config = dict(
    n_layer=9,
    d_model=512,
    n_head=24,
    n_kv_head=24,
    head_dim=32,
    d_mlp=2048,
    vocab_size=36094,
    activation='squared_relu',
    norm='rmsnorm',
    norm_place='pre',
    norm_eps=1e-05,
    positions='rope',
    rope_base=1020.0,
    rope_fraction=0.5,
    qk_norm=True,
    attn_scale=0.359,
    bias='none',
    tie_embeddings=False,
    parallel_block=False,
    extras=['local attention windows', 'shifted keys', 'capped logits'],
    init='orth',
    init_std_qkv=0.032,
    init_std_o=0.00615,
    init_std_up=0.032,
    init_std_down=0.00377,
    init_out_by_depth=True,
    optimizer='ademamix',
    lr=0.000373,
    beta1=0.9,
    weight_decay=0.0,
    lr_head=0.00501,
    warmup_steps=334,
    schedule='wsd',
    decay_fraction=0.741,
    decay_shape='pow',
    final_lr_fraction=0.0,
    batch_tokens=131072,
    seq_len=512,
    doc_mask=True,
    train_tokens=491900000,
    steps=3753,
    dataset='wikipedia_en',
)
Each number is 500 + 25 x the weight over its row's rms, rounded and kept within 0 to 999. Layers, rows and columns count from 0. Numbers have three digits each. The size before them is the row's rms in percent of the matrix's.

# layer 6 attention query, 768x512, rms 0.0459, rows 0-63, columns 256-319
079:462470530481488471508472484520518509481492485478531513497540530454512519529487498469532493530514543490470498506442497509500525506497481501507512494462484476537451491501549521520507518508519525
081:472506519458483483477485494505479511492482459538569499490534486474462502491484480537476483516495494527489515499525485477517487516506526511498504523507542540562526477527485529497504476474510507
105:488503487496534521509492491476497535518495518520471489503491487536450468524488500493477536486535515505502480482484476506528531509486470488497494473488469501533506496460498485505503505501435462
105:504522519489495492501494491525491483531530514507477482479545490524429512474527469505468530515513509463506457501479477514515506506547470506491563573489529548530512515507492529484496524508535512
119:504501479477527499525527502484446517463509477517505488483475530461485535496487512511485538475482519508539511479518459519529508532515523477504512503473432508498492533476502485450516523476524507
110:516546533506463497543556499511514462489509487460500468481504514446527465480503526492502488482495482529489483505482512493475533531535513481511484521479460546440536509524465484510484491504497522
101:479481497461488494484486487481507497479474515482483488505522468514508532461489461472504503517490510496472485447464504523507513459493544517479511514511504460479476496530533477543499509562496496
107:491494464487535443476489506460485488488461515540549493486513504461496533526507544444481530505447487514500495533473502472480526530506485497498485480536502549562519519479505495508491536507472484
078:492486516497459561522526509518501496525526499502471513511484507485542495531512518467453482567509489471540491475493551528504493475479543492495522452501493483514465518528483502511488529500461519
094:501507527524491498495534508489516485504498490489501474504509517455549483517515491505559486562502519504507469523536539468475492518495512481490507529490509489461483526508485482461528507498497569
093:513472487483507491501473563515471502496508493485517527487457499505516523519530532541474499508492515519470529475548481474473479507452515522543475472491491507526465498507484519495507500527472468
113:477523519489570520488492531478501531555506495482472497487496506515462507530482469480455532501538520471530520499504450514493531507467486506472543484499517506496513483454492474471524522508468462
105:514502460514471534523500545493482502479489491459482512518518527501524473518482486518507511477469480479467474479525509488458452493489482511513490455492503486492461495478499523486448469527496471
110:513535507501500486507486538483541476459490437496492482456514515487494501477526453503473471497482519512528522511472490507458529457491572516494537497481481459466567453523508487540489497502514559
100:493500485518469517517466496533544513505487515482514510509526492485469520500476494477489531515535481452452431475480455489539521519493466496475522525495522526501462507457499506496497514493469465
104:512485507494486525520526480489480523506512456485518519487517482504536507519541522516519494498461527536491471503513494512530530499490518470488478513549469511519518486523505512498514468511513491
114:493479498470519467483474539494514500502517532463458507508489467522520487510503467483510508515566486471490495448486464504503468451444511524529546488472486518494471507464543525499492538452465508
106:456496512543520495538490539495506532485526479549481479481507487566480512511559539512499484481494467490486508493511517506461482482494509501528477496518480473531476517518529538457461480447533481
096:496544480471513513433495496458551527489524489488538487489498490482507515523502452519470503563465541513474509525497515503471476480498514476479525492521467475473483528499495478530462472468482450
102:476474547505480504518511494516492518546526490474485453494488445503522460545521493456558491480490507505499507508476484508464541498512499507499507466498506485526472516519508497452539498528529476
102:509483484507531517476498499480490484464491561484517462515505524505514505507530552474530516483466480500524523531509513502488448542517497496499492517502525491506493475504533464515493482487480480
110:544521490513496471485519472528447494531493500510483513497492535474461490468461488512486505488484506499503458518523516534523544545549496482491545526495529547509523513512513479476515489513501478
095:501497504485512492493489525504500510457467516524555497499467518531495513477467469512494529486580468501521492570442547511472480405473490462498446497511497488497508480549496515519510549501515486
104:518542495522486499458502480517526515492522490433482492508491481468509502512513499486484484469478519498516484493506487511467546488492485525531532514496452496452519515504437498505485501481495548
101:536502567521468504481525486518468493468503498518526504506487491453512469497499460539488537522456494529500415494468488517511556493527527529521498523478475571529511504526504496484557507491569527
104:492479508483457520522495525545501471507559502495493471425479547502525463514500531493489476550508518499516468503512494510481547499519529503518544545522542493492477486501527477485509502504504561
101:514531494521501529468470434515495478508528455479461497497542487474497497514532481542478477524541474452483525474545474503527529467480490564480502525495495484453492559484493519474486499489549504
106:513476483499497529522502497482508506560492558526481487555487496493466509495469519524489514490516502495522516466472514511517447495514474498469500456532532485530526499481547526499500537489453473
092:472450499522499503493498548469539480517463511478510521499548486503462519472487491450497555498508499501506542449517507567520428472490468495524509483499488506525478516516535494528496487471514513
109:513570490511459488485553483463493522485524492507521503516477520480462490511565505493506501514482493508489541519582476500448484480498489452464537523529527502439482509526484496492500546444565517
093:513502489500474522491502505481520519481495490484506482524530478540504487510501483499490483508512473476504490491545500489482480432521529525443531510513470515500503478486556497497488517441457506
099:514535525492491568503508470508547543476513484505512522503497471510513481506523520492491473495550508486474458525509550474528506470459467503468483467465511480499525539491478493522517518483500503
119:494527529518518544458495485495503497490526514481523456523476509512535497488520479540483509467504454474534482512480482515512472533503474500466519516472513510541487514492486485480507499511480484
109:473510485508532503505503503515464533479523488519516471517480505520485517524490524529441511480486437503508521489466516493569513512527516486455503504499502488534523537485507507489517508521461461
088:504487539481466511498526488489493517500496517490448467506523493503504506480522491449504482508507534514510458492462521460462512502514513491522512469537484477462496469500534514515558524511542556
093:479524467504547530540503556497519485469541498491479554496446504507493460513491500494487482514494494482498527519540554498511495494495524499490483453492524450534473527453495538512518462489474454
111:527516516519492523489486540512496494511483519480504523554528511492518512517518463445501504537528515483493490512525508476479475536472473503521472450505508538508505475508550462504504474508477523
107:476483468459540492488552489507558516515497500505528502526507517503498513520482487501519505490532459461463546515512505521480511486485476509506483471487498489488482494514549477502501491497477491
104:478492499538494523485513522438497530473500480465437474527512490511538491474529457506504467518533495530487492470495515530459490473501521515483520498485457511479485468495469491496479494454511483
107:499466512473537502474496509515477555512515565478452491497510458492498475500477533493484493541552500521476462518498481501488502526482455548517470555470495468549479508518551472465556523574542464
082:518495514492514517526500546506504520483487526530502529510472502492555470515489503451532550510473517465494494524497473534484488519481467501493496466474551497525462490479500432514478460508497538
078:425479480492524502453495526505512482526493455483594499467468501496497521493497470537499521504478507469465484498507473525484503506508487474473477514491515506534509517452476464505506520485457496
109:443510480532524485511473501511464547512503503493513492506482528464504511523463513519512502481509505497494484512476496518513559486481492450468513497481465507527499507450483513486515530507471459
101:509470478454498505489482497502483462515492500491522505489531493506476471492476479485527488545509468491466508528499531475452471505465502499521460489514535481494496481547550552485466483487508527
108:538471572479503504475473470479548521519453480483528467489510484541482509482512553473542499560502506514462487515440498493508505452466506505554485463513470529503462479596513513536469451535509470
103:523536469473507530501552462497517514477501509538549482509513499477546539501451499509470540494480490487504498536472477440553502512501481515513489498493540481468466511477513519525473497531471501
100:523512525498487482511482490526484512558468521522473507473510470537505491559524475518544553504498504452503504493495515493556499491506523469436494490519481461498489496500504466537475522528513451
100:515484506489484484518479464508501495548514578492527538532515480503497566517513499535515516485489473432520494498483481530518518499447498502455496534462477547497484531507500480489497484511476479
102:517508483501441503492486518515487513492536472474569558491492506541518486466531528504514477501476492499532474480525467505469503475537499494503490477483452504486527481456498516493507512507483509
098:536514516488510489511510529471471458492525506512482493512487518524535484473501514450500496439479489540480529487502441477518472490506533488478450531501537490495474453497471515509477468518442476
098:510529520463514490536475532511496464519478482454495500459501485465539512521485488467496506497496499472452543501483472485458512484519551501470478553484474492496486552510512545487467480496464491
096:491545514519474455499517493488492479510514528502503464494523470494479486460539509539495492522536519482459507494518498519475493480514463520575516471491426487463514530466457478503469537483492507
100:492530490540495468496520476516466509511472485486536475482470509504512512515537480493505457525515491464518488520525480508489482520492492504552531519543507527502496493487416493482483519494501490
100:476492501499502457512471512505476456515491527544524475499512514518489551470509494457557518485506549531518515506485529512478487490513486478475508489510500488548500471503518497505474493534477437
100:512502483452489476500469453527476518523471547530507527447502513510473474517544480484487525497568489455469496501518488523521443526516491535521490526494507539464455508467469468459503512522516514
102:495491533493527477525506492545520510477474461537540458520541504443542478554489540494554487527454508503498490517522477500498530462499528485489488524524515508509518463514457511466482498488543552
098:470511512506470511473494509447504552456523520534455480462521477500558503496493524494491536493491508523492497534504450494478496538518483493542471448463487506505478473483450551578496504513495517
106:501487525488461472500487477528531461496480484461532491508521469508465481493464489504483485520512492485452494489500488513531457496490510525509517469513501499503500515467515527463532502453543472
099:491516449495496463500580488475506503513499507479472526521521522544491521443529495483509466508496497540492495536456502503461526484500503516479492488508472451498498519496512508479483548530505454
104:484468504502531504500512477482500493467495503475510506491512480512526500535483474523462511562534455504513442503484524532499490489486446513486533482478490466515502481489501520484476496531509506
098:485508533510473455490494503512497488430500465490471515522510499489481528494535487494456510525496485510465496468522472512477474506483525524509512514527507450470523508484529492508521535501461473
100:491549519494496448495498453467512486511471485496505472515524493482483469486511481495499486529520465514487505484458508499470451479456502537501496533485470476488519504517475503477486547535475457
111:508486484499537466538506486507487496485516510506522530465473471504533509515494531503508518515486502481529508487503497512506511494486479522491499545508529486532466540503514530475508491535489442
096:549536495501497487489508500476473490532497463526502526507505512463485525520512518487506519555498501521513480500480500510490542478508534510487508523505439520509516455519518495491490475496535498
# layer 6 attention key, 768x512, rms 0.0456, rows 0-63, columns 256-319
083:537491490528516490447517471485476464508535496487489498494527486461565499463541534468516532547460512505492531488528521471525539528474485477466517509504465476471482475507538517517442450544479487
083:511509475540499501504527486508466470488501500474510503532516538536498530477518464499508510486526534467477474458503484538513469530469541472513474502526539513514512465447538488459513515519466436
107:515500512493475504532528509480504510489528492499497489458468468526498527470477467496477489490505520474531507436470475513508551465484507498503502541526471512465465542476503524508507515461479511
087:450466519468522490538513502510478508454521481485537476474469508517490530492502535486502478491517487449520511511522485489493539466519519481510491497507477514478496543530495493513503506456509510
088:509531553473499536535492490483469474522486475494479481507465517505513455544516515505510486495438518511491542508547528485514539470475503499549467488532473526539512486492518543465508490476509470
101:525511485529462524498475501509477465476557502482505514489495582475512478540536505517513469546487529515526505509471512479456562522516494457506522502540522530515484483486459500515503474486525497
102:523556511521512505478492475536533490520561487501491500450495498502482493492559523501458469488514511483497514493508470474500492526482500523518506481546459516486521486473518482501463497489495518
104:471461521497545552489516490456496500517495506485490507487511476523557540516469524505498488490523492474496503504474518552463480478467523512459481541482533473514473494544462488540488501480503527
081:508503515489472532466480475513509455491542503559507534499518526452511466567490522525542457511474500532491518525498467477435464492478500498507479450507441522477490461500538506480494494526491512
093:478486504501501552501452517484515449548505524510488508523568475495539498552515535480565482487485477530494514535515493503470480490540467521515499430476544499523502448501503494486495496509493506
082:513485461524489512517530521473503494476509458492452500491509507526520497491486494488495514474480499529505512503513493504455508514530504466497485520496510501494463506468544486483536496522482474
112:543510476512451526499498512504468518500522496526458489468461522528540494514526464517488452516507536531522510489499493471514526450498577499459522487491474502538488497474504505537498493463473550
117:504482506492498529468504494531497466544479531506547499541544480440486481485502508487528514492477477499484506524504549487515447496513453531465467500480538494497488498520514490508494508511516512
099:519497500509489559465477493519501471532525551492463512513489518499456488527494472535502481526467523546534471538503532484461540483497505446500459524500523501502507492491458464497475507481503512
111:520517505494499465496493487499515497569475550497489489508492507490527542477482437468499474514525514485528520482458518529533519490462460539524515513492509543526491465470520517515536499511454520
106:518503462494434508480467495493490518450511467488489487494522508548536473528528529557515473506484495486492528526498535491465561460482496510495455479496490470512479505485540512506446505459448518
091:490506484504576492504505486499524482470515491535532492491501512462498538508494507480491483497528518488499523498488497521516494545503487495483489459497512505516512533509484477474497480526519519
113:527517492492511561478484521488500527514452502477526556498495486496511483497504505542485472516498524510536511508504477490464456496488535482484473509496447458500497474576514433486462492520527492
108:506503540497519519512516575474548515499476490511446526501514500519506468498475512472520518467486469506505531490500487498516490465480498501481507486501503478523520505488486506491492534513476505
114:506505440512473533494506494481521518511488526505477537498517477497463509512464480478503499519531506458458477468497485477555490489477519525511534494531483517481503523512512472517492499490429513
110:511518470521515514476470510483511489535485535504517521487514461507521517447541494456507503498485489539523457479491530495479522506499491496483519508513496513484526479526494485483516497467520511
111:528463511481504557508478492534464502483509492474490508498518535480525513458507488473491538500459500475533436490470541490547494534510506511470543502494511490516467547463502503511490500535489496
106:465470499501539498487523537484498514495500513492487525490490499530465483517534527486538497514519487482552495488519405507491488496500509462539487482469545498502533483474485529493504492519517482
112:564512494517433517486487503494485448536453482487477520490486556533520456520526494538489465526470497497466515491499538482465554460483504512505458476500476431503475505516509509526506487506493516
113:498472508499466516495524521498513497511511498484483530467514490530489505510478545510520496488525512491465486501482503427544529516496499495489480460513500528507448511500505544500468445523476511
097:516517480519453520509474497529460487511495500481488501519487471508500488499481483497488481517483499553513518563518542493480525482499560480530561544508456499480504527501498491487488475508498540
097:485537470454512530512500544498508469502445517525513437503500520505516464472523509502511497537462501473469507485484483471483476493518528494496514526484512472505567480476466527477520437519487508
110:470505510489567489527517507532458534507528514502565476474512463479457527470489484477501523487521517482522460501518491543514480552471485522468505492518507508523513489471525493472529507528465481
104:464474495526546504490502497509509502482517523511509501471487509468499552481507522516489514527551489541475542525486456492495470513460491498479481472504469467481540481536517530505532487519480527
115:505511493481491491514523548530487485472483511493523486481507498489555495453511502534508461530499509505504516515486505488464495495486492476497495486514474453499525520477460497477495470478528522
113:480567496516507477485477503509503506509490466497496538452507467491519493480471493518498504512564524515486473512459496523497518537469514501514542431486527489503470457471508514484519481533487478
102:528512486485510474519463472500487454527511494492469416462487518476484504517483521498544505520468437487488507498499482534496508543501502488575537507483467498505516482507522515493503492467489483
107:485517455518546504464481509495523558475516506525509489472522508494538516496468534487519507489512501517490496493474481558476464503524499463500527483508518475523523501502462515470505488509514518
111:471499471495526489504488501530494555511514508511493492471517512485500511523498483481471519465555554502520514466483507523515493522500549473474519545517489469505520515501485524476530493513516480
082:530486535536481464487440496509518498486471530541506533476504510560478506499498528520508473532492511479505504479488496507511467504536481494471495477504519505546502494533466493454520462488488539
083:487496525481482506517476460447478434526493489486478470529517466514454487504499436517494501454528480471483482526523510472496534433490489516476473509502474539495468529503508519492530519478516498
121:507482478516487508525462481490505452506489524481523507531526445511475471470456472495533489515483468470461468509508529476528485504456489526503496500503499478473476505475531470543477517489452452
108:506475475485513496496498498518492479489489499503489504534530455487479500551463518486492532519510474534449505496509505477488442463472493466522493487465486461486531509481513461518507504489528438
100:477532520535501472443481436541495491494498504510483500527487501520471472458481473515492479521445475498490480496490503544519540470496485526470530499523472472489500484569515515539507498524524507
103:476536526472516505521506459542490517468534517486512485477495491529502537499450526469510516515551508495522512482492512524501458468503544524539498496519530517502489542466504488473506475513514523
107:446550480539540457460474470507484541474495532493521457497508504511484532488532498512494546511478478520520517503482494517522451494530485499476494516505523537557508539487450556493493522494525488
083:447480451501546490499543510478471515507523481466496467490452475512495488522501508468481505517496479510528513522490512489489478475506504522465495523480496487498512508495531494486530505550542477
110:515518489493557521515518500505457527520514480500481451490482501459521501537500499509445514493493529507535540476526479507499552492541532471489510534496509517461509498512475530477544522521529522
108:449457507488498457482472510497543489496506535487532508517533488523473482480488510506551500507508469496460488524484522497510438464494476534520470513510514523537524485509531485538497487501503486
091:461468543516503467507495517474546507476492518488519497487522503545509511503546518521526530485498495497516458478501507500528462543496483501485454494494498519527503489495482483548482513487481513
095:483497460495525480517508499529524493505500507522524489516497490475474528519482443479466503440523482482538473507473503521485474517513493484500508470505514535487513516529493498533494511522478516
102:475526506493529489498490461532488551489537495469479519470529514517464482495529510500542517476501473543525506507508477526518533481500502526472516486511512543511515469457471485509467512515487438
091:512495487513527499507486484495501493498523546489551501474503515465497525456486491447479500479505479474524514500516515515583458506558464530475520502480518554517480490525503526481545511494494513
104:535426482496485538540544441469469495452485543501480514511486458528475472486501486507488482486524465481528501490488492456511525525483571478463507519519420505515502508484531529498488460464503498
102:486483500510532508506495484469489520511506503514510532487519515512523524489490512497485473484522536492496485505472483513492521490474520503519513504523512502523546522484478501513503492524516521
103:544515516491512481480473555455570508459523491479504465512512541501467481486519516528510478480494515500544483517512499499509492461538494504473481494472521511472540447487442488506474493509528531
102:496484508465517524490517529544487485513508504430436520454496523490508524491517469506495490531475473523499539497504530459492496508510517499501495460515486467482482506527530549513516481542508528
099:479497527502533510492496447510497485496466496518417462488496513472444488529480475504496534512452474550522526524469494528468463519496505502508529492467523501524515506487542491517447520486502516
103:504495461507533502471485506533515509477524484519537553514524484495499492493520462485534501463499522467504504509501487531555489497524512498488512512511512534523497522510520459497505554447495484
099:490511468434489515491519503511445462481476502536456530504478537487503502463483507527523499475519459516489535457492503475480520496458522522525505452501510415451499550486491508496490468508503485
097:487464517525485526524496541523543518489462464488488527478486471538489493516521555492464507467470520529553539518524494460466460511489502466516486472508466475472499446502501471516474520472508538
098:482489506482507485499521468517503469501481460471487517485489529488495502507491472516487496490516442454498525524528464564476545523488508541505534438473477498486499529538492488530509500528465514
099:514518538511486500457499494519464503541520459514544499509433520508479519482511487515504552460493499481489487487479561471532510459474495487485483487509476524488522476449489559492475458531495507
096:514485454541529508526485490490507493547500503536506499488543452506492533519509503479478499506486487516511507429521527502483512493466483517509502532496465526496499488527515490516543469515502477
090:480507491542512497528446504525479487530556500524546479502488486491537527442509505513472505463540477493496475516480493491513498458504489518507517491521473509517515524524518497498485492536532474
098:487516509530482527476499513505493446511474477509525497469507490516524525468462530535508475525514511527527496496490466483458489490455482513509464476497501500503535501517474470514458462526517488
098:480491529527506481492518500533487537536519542520510502478523514510511540480488496511558525467479494499487469466479424514480504490508518503515516512517508544501546497489521520476489509518477522
102:498489510476510493514556488483515512513499523513521472523487495477458560462482463525483547473551505453503478471507472450500440515499504516501497483502480497501545502452534505486529523514513515
103:521467479494485547543474493486507544508466475502464458466532512515543468540490492482509504479498519512484523509495484469467488523510500502516487540507484498523554455499534547474483493485509548
# layer 6 attention value, 768x512, rms 0.0396, rows 0-42, columns 256-319
101:489495493454505470544481533476522475483489523496442487542488482490516520539511516451477512544505504534508529538558475532518505471473462535447489500508501491515498462508461516508495477493462494
105:526472537526500535513506470491510490509527513499473512494523504516515519500528525501512518473486502517473492472505508514515546510550498472466509538536513505454454478518521483463485539481492481
097:496502476495499542513545489486499482506495524458545494480496510492515475484530495549500491515465520481530461471467468501512455490483514502479521476509474474509479487511510469464482522499532496
102:505487540537462488498467510484490479529520479501505507481507508485479509535482486505486512477497499520485515505473473507498461533530483510507486481504511578511505449479509529507506510483490476
101:562510507466524452460504496519508489471513524506462522517509504497486508533539489502514497516461460513517493492489525501484518526483509523528486504523449489497512505497478504492524490550548478
099:461508479523492460474490478507538510455510523504510495535496537491507524486533485405483498477496489472511455500534509507499483507513468511554499501529542498508480537550496512514461453525525493
099:525469496501498499507558504508507525524528508486433487515521518484526532514513480471493499504474488482478479449493497473516509504521532490501515495535498488505500490525476513495467527486521507
101:500524511495511461446504501549495484492454544519483477498482495493494463515523540544488486513500495522496483470474459490492519505473486469480492498527511485515510539500522495498517447527497525
098:512529522495541496477453472418522523549490543499495520520530507493485489494496471513484544517522532549516518531515496478559480522514507537522489487515486479505553445494506509498487462504476459
104:534521529515533514513511580442446499486443473504505485532507479511481529505495525477492471485487506508514533439468525502521496497488471494503480505501471530487509541490452483516481545543534477
098:473514515492549547515491549483482514450500499462485479518522487521532570494498499533512486494526509530489524475501499522488514478526541507479472533501469503493557553474475460496491504506470494
104:492512557483525516513516529523543495502532491530525488518500456511481484515514540495483521558517520467535487453527470482528471451500514521495542520508509485530485519546456496516510479467477520
095:506525540482531530510479478512496538548435510487513569493541542549487497492517521478511458520478519487503499480497482506472470524530479533482487530527468533524510468502494500493498465497502523
098:508521485455484517498510488521550508475506477466515514511512505532496486540523507531498528491466489509511474503476508485507468460542488489467452487483534483500436492474521479519475490506494482
102:501513446486507523492524502501469542500509524500457523555516552533512542494508487544497476511476478488504516487545478498460488494528510481468492455514466511495542453511514499473490490503524499
095:488526499453498572492492517504506520557521464539466465523499543499500501518500489438497493510509530500513461517480491463487456485474494475542472506528507494500510497482501491515536537466455465
097:497462561503533530517475456538461484482482496502529512511478469546479502468498543509454534493533523503515497515503546484456481511463477467510489497468477508519493501548506499488496473531516522
099:496518487536484504535498503505490491441463489481512533466508486498488524480508483499485527492464510497483474539485516533507489467506513503500509468501492496547472491492460512484503479516507523
103:475488540483546467471501507559478496521490503554543483464558493475495465453503490501488508507500513496479475460518450473434503496492481468496516473493476489508488534500510494504431487532478500
091:490508552519540500523488537478513493544465482517535524465508460495485477447490515485527463517531509552481466496570463491490486516509474501567492480508527542535501465511463528519523520508510488
096:462517541490478486491445492498536472459480523510502505477499501501525441480484499421491524511514503471507487500521500490521507515507496502489537507518484547490523537486525511496535518503554474
101:504497525461497495506481493463515508504465481534495482476484489518516492506489469494519492512510479508486514527485448497479499526490470514514522498548489474482530518519470484508499505469498507
102:529495522467441488512473501505505471457498473484512475514475463480492503466513477476447554481513484448466493503545480502487525479514481492509473499499460500491495510499472470482453557551511509
101:511488496523477496518519539493494495496503455509546558484515497519533506518525513501520482438465498477506509493512505491502506493502489492486486506466533511540484464505494506492497490527490485
106:509495525484503506546525496502476479468509469535484470505522502466525498458491488544499504460487499508518539504507526535507508519516531492527478499492527494474515507526464518460519487476573475
103:477487493488485527493487531519534482474517461486521473532491536540496520538498468466527494500520498476488448477484462502489506470463510482469506485577496529510493525537488500518522503510462521
105:439542506519525492458459553520473466500501534496454533484511495479477474472453481479489512495505517539518487465512435516576466496467528490500484529479510536506480491510465510490468488490523496
103:489527516534499520473484512492533476481481506520523501509504519456483515460563491489482490526516499478492440551534501458468478475464496492471513530537478480564472517486501503479518505487514531
100:526531482460479439442502527473550500491499509525446563480528505472515501503497497513527491531518507499479492522485488504492490554556497479511505493508490444549524453460508518539486495503514511
104:508546529500481477511542483469495485510503520465493453502494501474572494473478468504507469514496518526507518554539508511525498514501481478452488481484515486500512430470481510460468487503492432
100:559485518474483459484480496488556465469497464508458535502513543469497511506518517522540529501520501543492507506491478494514498490508522460482499553534503465461500496536476471495472513533466539
095:535476479530470493557506480543493494559531544511489488480444486494543483524487485522511511552580464519448491467542500493548528498518527528507494484510516501539508505520522529488521525512502490
100:475486447559489467530519517509534535520479498508499513526507456519523487527494504498507528499525495460492468471502537524489494483482471555505476516489486492518495441540529546508540491487486530
101:490515469490469480504468491473520536489512524494448481484474513493492533534484519496546514485469516502498524494499477521473516462483474479471514525526509479510480469515448555497525465557541533
100:477477466555522492516480516535474526513529503460486551515523526453530507485511474505516508511503498498517483504554514503503507530535530510509493488564473490491513503425495485477510511471463520
102:507469524505488511496516489512461530530483497515541524465494478561511537519499526526522484496526514530511515516474506461499491509454494542561493460521456495522509517491485488505468488496485527
096:550516533498546476518517488506544499496495471473501525513494468514499503523514471486527538481457475508475462534495441458485532541479493497496449518494532487520504488488545482495474476503512546
096:540496477532521531485462573476512519536521494487522511513507488471506497477536526461477466501496516464459456519475490472493492515533523483481522469494504451488533512505489478508526480475469468
099:511477543508507443533493467496484492517507508484447489486503502484531481530486497546507507525533477481485522531444499523495561487555504485470522441480489501485503480499514503489499504502491488
100:531527531495491504497504494510475466501477493525555500513532487499523506502450492479507492529523522504466493479469513527512492487520536490530473508487490497462455482492470509498552462498466460
103:493461496487502533535493508481496509540519515522529538483515529544463524482490475498484505515501529489461515491480523538490430514490533471535510517510473510525515500461481489505450515477495499
097:480479516485480505464474492515493541505515530523513553508486513454477504502505493515528483521500495503519512430513486495496499508552489471491531494497473543506526490472521503501476457474523536
097:498506560461482527518501511508476479514492474443507509484479489530509481531472445482512486489512489508527510506534506532502479469502518505475492525535493503512520490501523520525502554547468511
# layer 6 attention output (transposed), 768x512, rms 0.029, rows 0-42, columns 256-319
107:543497512537506514485509522487568514478523466462491507476457478517494482529503465512468511571476534506506496451506490540490477487557490468457530491510504499486539507515517514517476503471556441
108:508503518449530447509512524466489508513467518490517504548508465443498508495488494468501477501501478523515507471518516517501510510589539521552515470514516498513476493505489506453494492494547468
100:499488462461479529503518462565489454460515483505544464490506515468507531490506526524504503488518492466498499550510488504529483541515496483524499511520506503484465492522519496488489486497481508
101:487471517484464499520485518476488477526490518507474495481550508522508497566536463498518516468475574542493478481451491524513507472494479492522475509468505498477454497478502501512488495465499467
095:533517538522496519493531514507482516507485469519472518568488484493482504523463547527477484470472464488492505505521527445481492537491471532488503519514518506494513501526502519493487523512512514
101:485518562505508508477520472497511485503490504504495486514473503462493514511491529510462499510462425506498467512512483465472482451491475522527500520458514524492478465521510529516498496539461540
100:496458531495525499504488533507475496479446528564517506564545514515464546495525524452465499448509469487489502504527494461533482525437478497475496501478523488553513492478471469501506501516518538
099:503494492499506532516507510518479551502533484571482490443501485512501519465501504542461472492507513513507469534459468526506513501494499495477506469479499477522541511533523481502524488508521484
102:558526533478480511508486485476498537519477493469482550545506493505523485525513543491485514556498491504495494481512525480497543523531506536487525494512431517492507500470501501518461491501494491
111:558538515520492527482505477479479496532529513469529505508523462484513512475481507498480512460460523473462495482454521498500534504453474500521471491499519503518523496479477482519510512475479480
101:499518521533515512518478516518509520495524450511528505530543488503495552497521522510494495515489518514492518467505556487543516514522491541528487469515501451532517514507499478501494504522474490
106:486469534512491495515514529533494495479512492494475508447493483471458489496515513545439490538527502505486479488528463484458447486478508498490512510509520493478509530509500508484503517515521511
097:496464525484451475497490499509545527507482451532466503493479504528516565480485470493504494482514462472542496480479503539514490527502518490501488484497530450531492494484504501510518518503527495
094:457517485507497486485547488480477485532471493482488544520518476482488511496499487482522519446455480470489525516495510455526500544547538497529468533522525528548448517480501483480544501491507488
104:468487460501528464453497461517503502512476454556485521513525536504469526502471507506467482490482446456468522470494473494489513576484488488505545463496460500531507497532468519483499503505456482
097:538493510509490522491498506495477508519473515514540500478482527515448538516514521502509513522482532486476485544490535473465496514488501501488449473477510495512516495496550545489505495519505501
098:505524528512524507536488475521475543549501521502463539533514470484538495511471531512455453470466509488521498479523530476503511526508512481489501466515516492497490531535449501532508551494484471
100:516498480494485491452519496460508489473527472472496505471481511466516529503487530507477486488481489481553495497480555529489462486518549503498484518500543527496522516505501503505458488515495527
101:541484505488541475448468490503522508561505499501506546475527490461484491566472471506487484479454500500512485513522548474489501525492514504483493501497524491452549514552522528465529529535508494
093:499450501507504500512470535502531541499497533474489463454513489528478474553490535549496511529514553511524426473508575518451486471478465473505487562493506541464517468501522495505484505499524500
097:501530529504470524527442503522467540505469509516487498473486515524501494513449502490494501524497471510471502483531491495487437543481480497492515500521489509508499525469489511465480498478486462
103:514447490457486535478501484499532493460517460482506494526457546522516457500497485504537476512498503511534495491532486503476527510500465521498494511524498484437504527536511527500509486536487499
102:459529550516504490519522542486477509497526488478492491526538478477473507523426520455492464486507498468512488524526467544490478543528504517486467512500548514522481523500481536432508527506542467
100:475532491502512491486512508462483483507466540489514536501529510490487534491507485458471522524407481525434521487504526493494486527494510513488490525487514523510471492469459531494496523511505532
108:505530518519530467492485528515458476517502539516471503457539495485493500526500506487494537509498501483452493526489488521520518550526458496505521508499513518482514524547440514469479476527455526
101:517463474500483548503481529580503472486493495470522488533482507545512523489491516506458485527498483467509478468531488500476455489459495531490484495515501515496497524505528523445478506539488531
107:547503509531515461516486537511492513486525499517474503474517497482472487544508491510469487475502522533483467495498459545498482574494507516515518516442496495474502483504493489496525484496469477
105:521516489520472484493449539510521534490490450506484499495481469549465533486494473518457468511510481440491496502526467542448470489460513517450491507509499497499493497503518491474505496443554504
100:499480473494451525526528496510504477479496453487449530510487504530521496461522472491479466499520508461479542505520517505517449512484542524490476503510488466500508473493543519549508486429499489
099:531488487517499508492474506503475490503516508465496525498525469491487472500471510492494524480501489510458510517559540513517496531462492512497511512531507508479483473487489532500505485507522463
097:519468520495483501527483491513538544504486488487486499557509491478504488492540495474520519519515507505493494471515528518495515474507489529493470505484481438456497514513537487497472541482514466
097:466532468471476464518526497515466521537487513478518456498471494498523487501463527493518520540559499507482497527539519490522488543518474445499473525522537498514468472491519521501494499469501531
098:446509501526495544458524461526524478483442483511500527483474461502484461515509526526537489534497450461475517501455508511470488493473495498526469495483491464500473502512487502500500495531510506
099:514533474503519514519508508488524487505499477535472480462506528476472524496505542499503501508492515506507518487482518513501542496546525497521508518562473481499521496550518542508454471523512458
104:524533524533504563506503510484488487474469495448509524516476473492483530533531491483495472481449487489450536489486537497444511505480523505552491468471522508512483534441475474484485468520480498
106:479520511490490526480526488503459506504507546525528539498497512496535523508480465491501510469520458497481440475496484484499484514479500523489552530496505526533482520438471488506497489529539532
095:467478500469523464503483478498488522493505510472498537524505461571534481524513490480520532520476494498469486472497485503521499506471492479492430484515511470490460514488496482499502512478487489
097:495504497526503485474487488470517504493489495470533500502527487483473474508515515486488500487468528541562493494520481462468535491497532461495502473497509485485522534515462516519507504519487495
104:520481504455486445520498480513515498544519496480480491476519483514549513513515513552521483535547523520475500452481461524513496499585526463464484449502487500449506480493526537484536476484496464
101:468507531512471496501514522512467502471525496499500491503516515470538499485445478442508531476503504483461497544498505516478485510550498505522499510466525523529479492464444485497534467489493527
105:481503534498539518487458516522503478509499549529545505519489478476511517487506460487531494469507524492453475507482484480501493541445493517494512498507485540489491486449511508485501486521523543
095:473473478500478487520483476518495499478486546514498495481471484497465531523489485487517504501473460514525488440518511515466486482539495448500455530460521518512537512481479528493496493518503489
099:516483500534497512497477499508504467464488463452526466495523524518481489542506434497534529463495531529514522516529489525491541485505482493491499522509463519481507493468494475532513543507487530